Weights of a small GPT-style language model, trained from scratch on English Wikipedia: rotary positions.
Each number is 128 + 32 x the weight over its row's rms, rounded and kept within 0 to 255. Layers, rows and columns count from 0. The size above them is the row's rms in percent of the matrix's.

# layer 9 attention output (transposed), 256x256, rms 0.247, rows 25-30,57-62,89-94,121-126,153-157,185-189,217-221,249-253, columns 64-127
size [100 103  94  88  98  99  97  90  94  93  87  93  99  93  92  82  89  90  97 100 121 117 114 104 106 110  94  98  98 104 100  99 102 100 102 102 105  99 103 105 105 100 108  99]
[[100 145 140 126 206 124 121 124 169 123 121 119 134 112 193 167  71  66 110 140 147 146 149  95 118 126 118 125 157 118 174 149 157 122  64 119  69 126 146 105 124 107 157 144 128 129 101  60 144 152  94 154 134  81 116  82 132 157 128 125 150 146 142 114]
 [166 121 106 122 126 108 111  93 155  62 118 132  79 122 142 185 147 147 134 169  99 163 121 125 113 119 121  66 107 145 113  73 124 124 133  81  91 165 198 107 139 151 132  99  55 125 151 130 162 143 136 162 166 122  55 163 135  68 149 162 128 140 118 140]
 [118 147 100 147 197 172  99 150 106 147 151 129 146 174 146 117 102 140  78 137 103 203 173 120  96 124 166 160  99  82  90 126  92 150  99 176 127 101 184 109 154 179 155  79 129 169 107 152 105 117 112 112 136 128 186 147 117 107 130 132 148 178 148  87]
 [143 165 105 163 101 135 125 110 158  65  86 147 127 143 118 134 102 115 119 122 138 110 150 112 165 110  76 118  84 140  95 120 124  86  81  85  97 152 120 207 153 150 169 133 250 156 111 112 139 135 110 100 111 113 127 127  97 194  89 150 164 156  95 103]
 [174 149 155 136 125 118 133 133 150 146 112 133 135 118 122 153  99 105 119 133 121 116 164 138 131 117 134 107  66 188  73  93 142 137 141 102  92 113 130 112 183 109 133  53 111  91 145 173 146 158 125 140  93 123 148 133 131 141 177 159  81 148 125  92]
 [105 150 139 131 160 157 117  93 105 178 142 181 165 107 104 158  86 127 102 180 139 126 136  95 190 164 107 158  93 138 168  90 131 168 137  85 166 199 151 174 107 150 115  63 112 164 163 108 156  56 134 113 148  99 126  79 119 129 111  48 133 151 116 143]
 [147 110 179 155 114 156 111 196 134 141  86 108  76 118  66  99 168  80 114 180 124 136  88 183 115 172  74 121 156 117 147 105  50 117 109 105 138 156  82 100 169 122  95 165 155 117 136 164 136 111 104 138 164 114 126 124 182 126 140 144  78 125  91 126]
 [186 136  79 147 169  80 167 119 156 108  90 121 138 147  82  58 110 108  84 100 145 133 128 153 153 163 120 164 107 115 110 121 144 113 158 201  86 134 168 125  93 158 130 164 132 114  46 150  78 105 179  82 136 188 149 154 122 101  75 191 175 123  99 116]
 [102 130 128 176 103 181 150 144 172 155 102 106 110 187 141 177 107 134 157 131 120  98  88  93 169 188 100 135  88 156 124 124 117 102 141 137 116 182 119  80  94 103 119 175  90 113 111 133 105 156 114 112 124  89 109 108 162 194 142  99 138 190  77 122]
 [184 159 103 101 107 135 143 177 130 121  73 178 125 128 169 156 167 110 142 109 110 132 155 160  82 154 150 149 166 119 138 138 145 183 164 112 103 121 137 129 133 127  58 131 139 163 147  92 116  92 110 116 166 150 140  90  93 135  92 121  70 174 119 147]
 [101 120 148 110 113 103 148 126 133 125 127 139 166 131 128  99  84 118 160 128  92 127 204 117 103  97 182 140 110  89 152 159 161 165 111 102  87  59 150 186 108 183 146 111 184 115 158 123 191 129 140 134 145  88 154 181  79 133 107 161 161 102 143  93]
 [177 102  76  92  76 107 125 120 108 189 134 119  39 142 118 119 112 126 173 103 119  66  91 103 157 106  95 134 147 139 169 113 116 154 163 182 124 170  51  74 100 118 149 110 103 150  54 146 160 153  50 122 199 144  86 155 155 132 182  78 103 166 130 179]
 [161 118 103 149 127 137 172 196 114 109 150 146 132 103 130 144 174 137 114 148 115 152 119 136 215  89  71 158 138  76 128 155 157  62 156 140 141  93 112 129 134 120 112  87 103 165  96  94  87  71 150  51 130 147  78 163 154  98 178 127  88 110 169 107]
 [ 99 127 130  92 148 126 140 147 227 151 130 148 110 165 101  95 128  76  93 143 150 104 242 134  69 129 150 157 106 108 143 102 159 115 159 155  89 179 133 155  80 142 125 149 164 147 160 135 109 132 131 108  91 123 125 101 157 176 134  95 114 181  93 183]
 [142  98 105 144 111 102 154  99 186 146 154 103 143 141  99 126 117 127 111 134 153 139  96 157 127 129 142 140 143 182 145 119 108 110 135 144  68 190 156 159 148 133 108 131 127 127 125 192 115 172 127 107  86  78 208  75 127 159 197 191 180 101 168  97]
 [ 99 138 147 155 101 142 146 109  93 111  95  86 107 148 128 131 161 145  86 128 140 133 127  99 143 128 165 116 161 122 163 152 126 121 110 214 138 121 156 157  92 121 134 110 154 138 129 117 171 110 164 112  88 197  74 181 140  98 128 122  73 130  84  63]
 [125 163 160 131 114 162  84  95 102 112 103  75 116  97 162 125 126 137 109  87 127 112 160 140 179 110 135 166 165  77 141 143 115 132 145 166 137  52 155  77  33 122  99 125 149 106 115  87  85 117 168 167 144 147 165 126 172 176 125 155 121  83 162 152]
 [119 105 160 114 116 130 104 130 113 120 139  95 104 142 140 110 178 107 112 128 152 113  81  97 102 109  83 102 112 127 115 124 166 165 136 126 213 139 112 122 152  72 112 108 183 171 128  91 128 141 124 117  58 163 192 165  71 142 114 143 138 181  96 143]
 [112 169 159 144 116 136 137 178 184 106  60 161 146 149 137 112 132 175 112  94 117 134 135 202 138  91 197 142 176  50 118 200 178 144 122 138 139 158 137 130 125 124  95 183 114  95 151 179 177  95 102 126 110 132 148 101 150 123 152 102 199 137 169 141]
 [158 181 123 126 151  76 131 101  90 179 166  93 210  91  75 177  94  70 123  75 128 126  59 140 154  87 150 117 129 132 116 111  58 117 141 148 155 135  91 154 120 156 116  84  70  56 122 113 113 106 140  85 106  90 138 137 146 116  93 172 128  97 140 125]
 [138 165 140 121 108  85 126 167 134 153 155 166 123  96  31 176 150 153 155 141 158 133 140 186 167 117 152 116 167 169 185 166 112 104 171  85 196  91 141 169 159 123 102 155  82 146 128  78 190 106 153 120 121  92  92 114 169 146 103 108 140 133  76 159]
 [133 155 147 119 114 133 151 137 136 111 113 176  87 156 134 114 159 155 138 110  79 143 101 110 180  74 146 166 138 139  97  91  62 142 116 133 116 119  87 116  72 169  66  98 175 129  89 171 146  60 113  78 142  99 151  90 120 117 166 123 219 117 173 167]
 [114 126 140 159 155  70 157 135 134 157 132 151 105 155 141  97 119 116 146  94  83 154 115 138 198 117 140 141 105 125 133 145 156 129  92  81 111 166 138 124 119 119 140 163  95  99 136 134 143 128 109 103 157 101  97 116 116 117 164 138 154 111 123 152]
 [114 144 124 125 152  96  75 207 135 104 115 159 165  71 145 110 181 138 115 116 114 119  70 151 127 107 171 119 140 121 113 175 108 130 122  78  85  91  85 139 155 160  67 117 132 127 107 164 153 120 137 167 168  93 120 126 137 169 120 100 108 143 176  86]
 [139 152 154 142  71 167 113 119  70 144 145 109 117  77 135 153 164 115 136 166 139 174 185  44 144 172 144 124  93 131  85  92 115 120 105  76 115 136 149 140 159 163 148 133 169 166  95 114  91 117  92 127 126 125 104 137  43 105  81  90 126 105 116 163]
 [147 156 168 147 168 137 129 150 140 105 136  88 148 112 168 131 177 174 156 100 133 151 139  85 108 177 110 137 126 154 150 143 146  96 120 143 134 140 117 164 114 112 109  32 174 105 127 147 104 116 173 132 134 162 162 170 136 194 143 107 135  84  95 101]
 [102  89 119 121 136 133 175 126 155 136  81 100  46  97 132  57 135 104 166 109 111  93  77 110 121  78 146 112  80 130 102 101 159  93 119 110 132 123  92  88 120 114 131  60  65 109  98 146 110  96 155 111 165 152 159 127  91  89 134  78 110 112 108 155]
 [ 84  90 121 137 122 108 156 158 188 159 166 107 145  78 190 104 155 155 102 202 171 163 160 130  83 127 124 121  86 193 150 112 142 155 103 126 129 176 106 126  68 120 131 137 175  99  83 118  69 120 146 114 127  80 151  80 141 154 104  48 131 142 182 152]
 [136 209  94 106 159  91  91  77 106 139 109  91 174 143 202  85 109  95  93 116 152 161 143  97 140 127 107 114 125 139 202 132 107 156 181 173 171 149 134 155 111  96 155 122 112 111 128  91  99 100 122 196  84 111 105 141 129  85 123 152 162 126 130 101]
 [126  49 112 125 118 129 120 103 105 121 164 124  72 160 135 131 119 166 120 124 142 138  49 114 118 189 119  72  98 153 114 132 151  91 155 147 167 111  98 151  72 148 103 107 118 131 146 164 155 124 147 110 138 172  91 110 160 128 142 113 107  95 174 111]
 [ 86  69 141 126 151 119  64 128 107 156 114 129 126 136 183 130 109 116 146 114 136 143 117 151 157 157 122  93 194 148 116 168 111 157  78 152 145 112 108  97 135 177 125 219 105 154 136 100 128 132  91 105 148 178 172  96 101 128 150  82 183 114 175 143]
 [154  65  33  82 139 118 154 136 150 104  65  74  81 107 136 117 144  97 191 123 124 108 148  90  95 137  84  82 145 138 137 121 116 118  80 159 136 187 112 137 129 155  91  76 184 154 112 141 145 155 127 158  81 140  76 190  61 112 132 143  97 124 196 142]
 [ 99 109 114  55 125 130 145 133 145 151 153  91 132 131 128 106 125 145 173 117 155 140 124  83 117 189 121 128 124 143 144 163 129 151 159 156  84 105 179  85  83 116 158 135  37 123 173 100 112  91 132 139 136 127 107 165  79 130 110 163  89 134 167 115]
 [163 159 134 156 142 167 109 119  89 127 112 123 160 116 139 104 129 132 111 131  97 117 143 180 103 152  73 132 161 167 108 138 119 131 121 126 174 179 100  95 109 153 114 151 154 167 105 164 141  87 129 144 129 168  60 113 112  74 105 115  62  90 121 144]
 [153 132 105 122 113 111 114 130 141 102 149 198 139  95 133 169 114  84 120 142 125 111 167 137 113 103  82 107 103  98 132 129 113 130 210 128 153  83 156 184 169 126 108 108 132 138 124 139 100 152 122 149  87 159 160 150 142 108 155 141 124 161  56  94]
 [ 98 197 104 139  68 106 189 147  69  95 116 149 176 138 107  99 105 142 109 106  82 156 141 106 221 128  76 165  99 107 141 117 142 140 152  70 178  76 136 165 140 172  99 163 129 146 131 130 140  95 136  90 136 133 115 122 125 118 153 166 141 110  99 177]
 [134 148 169 166 170 148 117 135 133 142 125 131 154 123 194 202 146 226 111 136 190 132 136 167 121 144 153 125 102 130 127 177 131  80 112 174 175 113 139 198 170 177 141 133 133 164 163 123 173 157 152 100 150 137 109 103 160 151 157 139 143  32 118 172]
 [135 134 165 106 109  86 110 136 135 152  96 130 134 165 113 126 193  92 116  89 130 107 126 152 101  93 115 132 121 109 121 172 147 112 159  56 113 164 129 168 144 132 124 153  94 155 153 126 119 166 118 171 142 162 174  93 185 134 128 118 121  93  83 122]
 [105 124  65 117 131 118 145 137 154  67  98 123 101 127  90 111 147 158  98 136 170 182 101 141 112 191 182 116 138 100 122 138 108 171 117 162  88 117  91 132 140 119 146  99 118 126 122 170 173 152 151 181 148 132 152 153 148 121  81 113 126  92 143 111]
 [140 176  94  90  95  90 146 173 141 144 121  95 157 212 152  81 144 141  89  85 151  89 138 181  93  63 123 109 189 144 145  83  91 159  85 141 120 130 112 110  67 149 167 128  96 102 108 132 149 166 114 154 124  71 147 133  75  98  69 157 141 107  98 186]
 [187 117 153  94 160 140 123 125  98  98 139 158 110 144 124 153 136 160 182 178 152 121 167 114 128 118 200 116 104  74 130 103  85 188 148 157 134 165 102 131 140 154  77 137  95 177  74 164 146  89 123 150 163  74 148 100 118  79  73 131 150 116 165 123]
 [ 99  98 162  94  77 171 126  93  84  77 102 175 182  63 123 134 118 113 143  91 172  73 101 129 125 131 154 104 108 143 129  72 152  93 198  83 143 150 117 137  57 126 182 149 168 151 174 112  95  86 129 181  85 116 114 144 122 187 114 107 121 194  91 147]
 [116 124  85  87 162 153 167  90  91  99 147  93 223  89 122 140 149 145 115 129 115 109 108 167 123  82 183  80  91  61  98 179 133 142 188  77 140 108 167 211 141 131  84 109 171 147  95 154 135 179 100 118 111 116 114 114 145 128 147 130 117 178 102  99]
 [175 109  73 116 128 126  96 190 138  93 173 142  67 146 111  90 142 164 139 194 165 116 113 124 176 103 141 121 149  79 173  93 119 155  88 166 140 175 121 149 139 172 130  93 118 140 159 157 158 146  69  59 142 172 160 102 117 119 128 112 170 132  78 151]]
# layer 9 attention value, 32x256, rms 0.0517, rows 26-30, columns 64-127
size [100  99 102  99 103]
[[218 149 116  96  90 124  97 114 119 129 137 150  80 115  67 163 132 140 144 197  98  90  72 112 121  87 157 163 163 154  98  71 112 130 143 149 114 108 158 147 144  86 109  89 122 147 134 130 139 126  87  86 186 112 116 110 124  75  74 190 113 137 145 106]
 [127 168 145 162 104 122 142 132  93 128 172 221 216 159 126 194  93 121 122 115 169 179 139 141  99 121 195 142 130 178 103  84 144 169 155 104 121 138 100 176 107 115 164 222 115 158 141 159  75 107 142 145 100 133 106 106 178 189 144  83 139 140  93  88]
 [ 86 161  85 148 170 163 140  99  72  85 131 138  96 109 112 157 140 113  98 120  99 152  99 136 124  64 185 122 121  94  88 143  92 162 143  95 136 161 153 200 134 160 134 154 206 145  63 201 116 167 179 144 160 115 170 104 164  98 179 152 170 137 131  91]
 [125  70  94 139 126 100 130 140 145 136 130 117  72 112 129 144 157  87 156 133 115  98  66 126 106  78 168 124 114 118 190 113 140 115 101  93 136 105 195 179 114 161 121 112 131 137 189 152 119 166  87  88 127 130 119 119 149 108 135 122 170 165 121 145]
 [173 169 108 157 149 132  90 142 107 112  95 149 146 138 124 136 103  76 156 186 123 173 147 149 100 170 115 141 102 143 167 159 130 146 135 135 131 179  50 140  97 176 171 149 168 100 127 141 148 146  67 158 131 160 135  82 172 136 121 109  83 153 129 100]]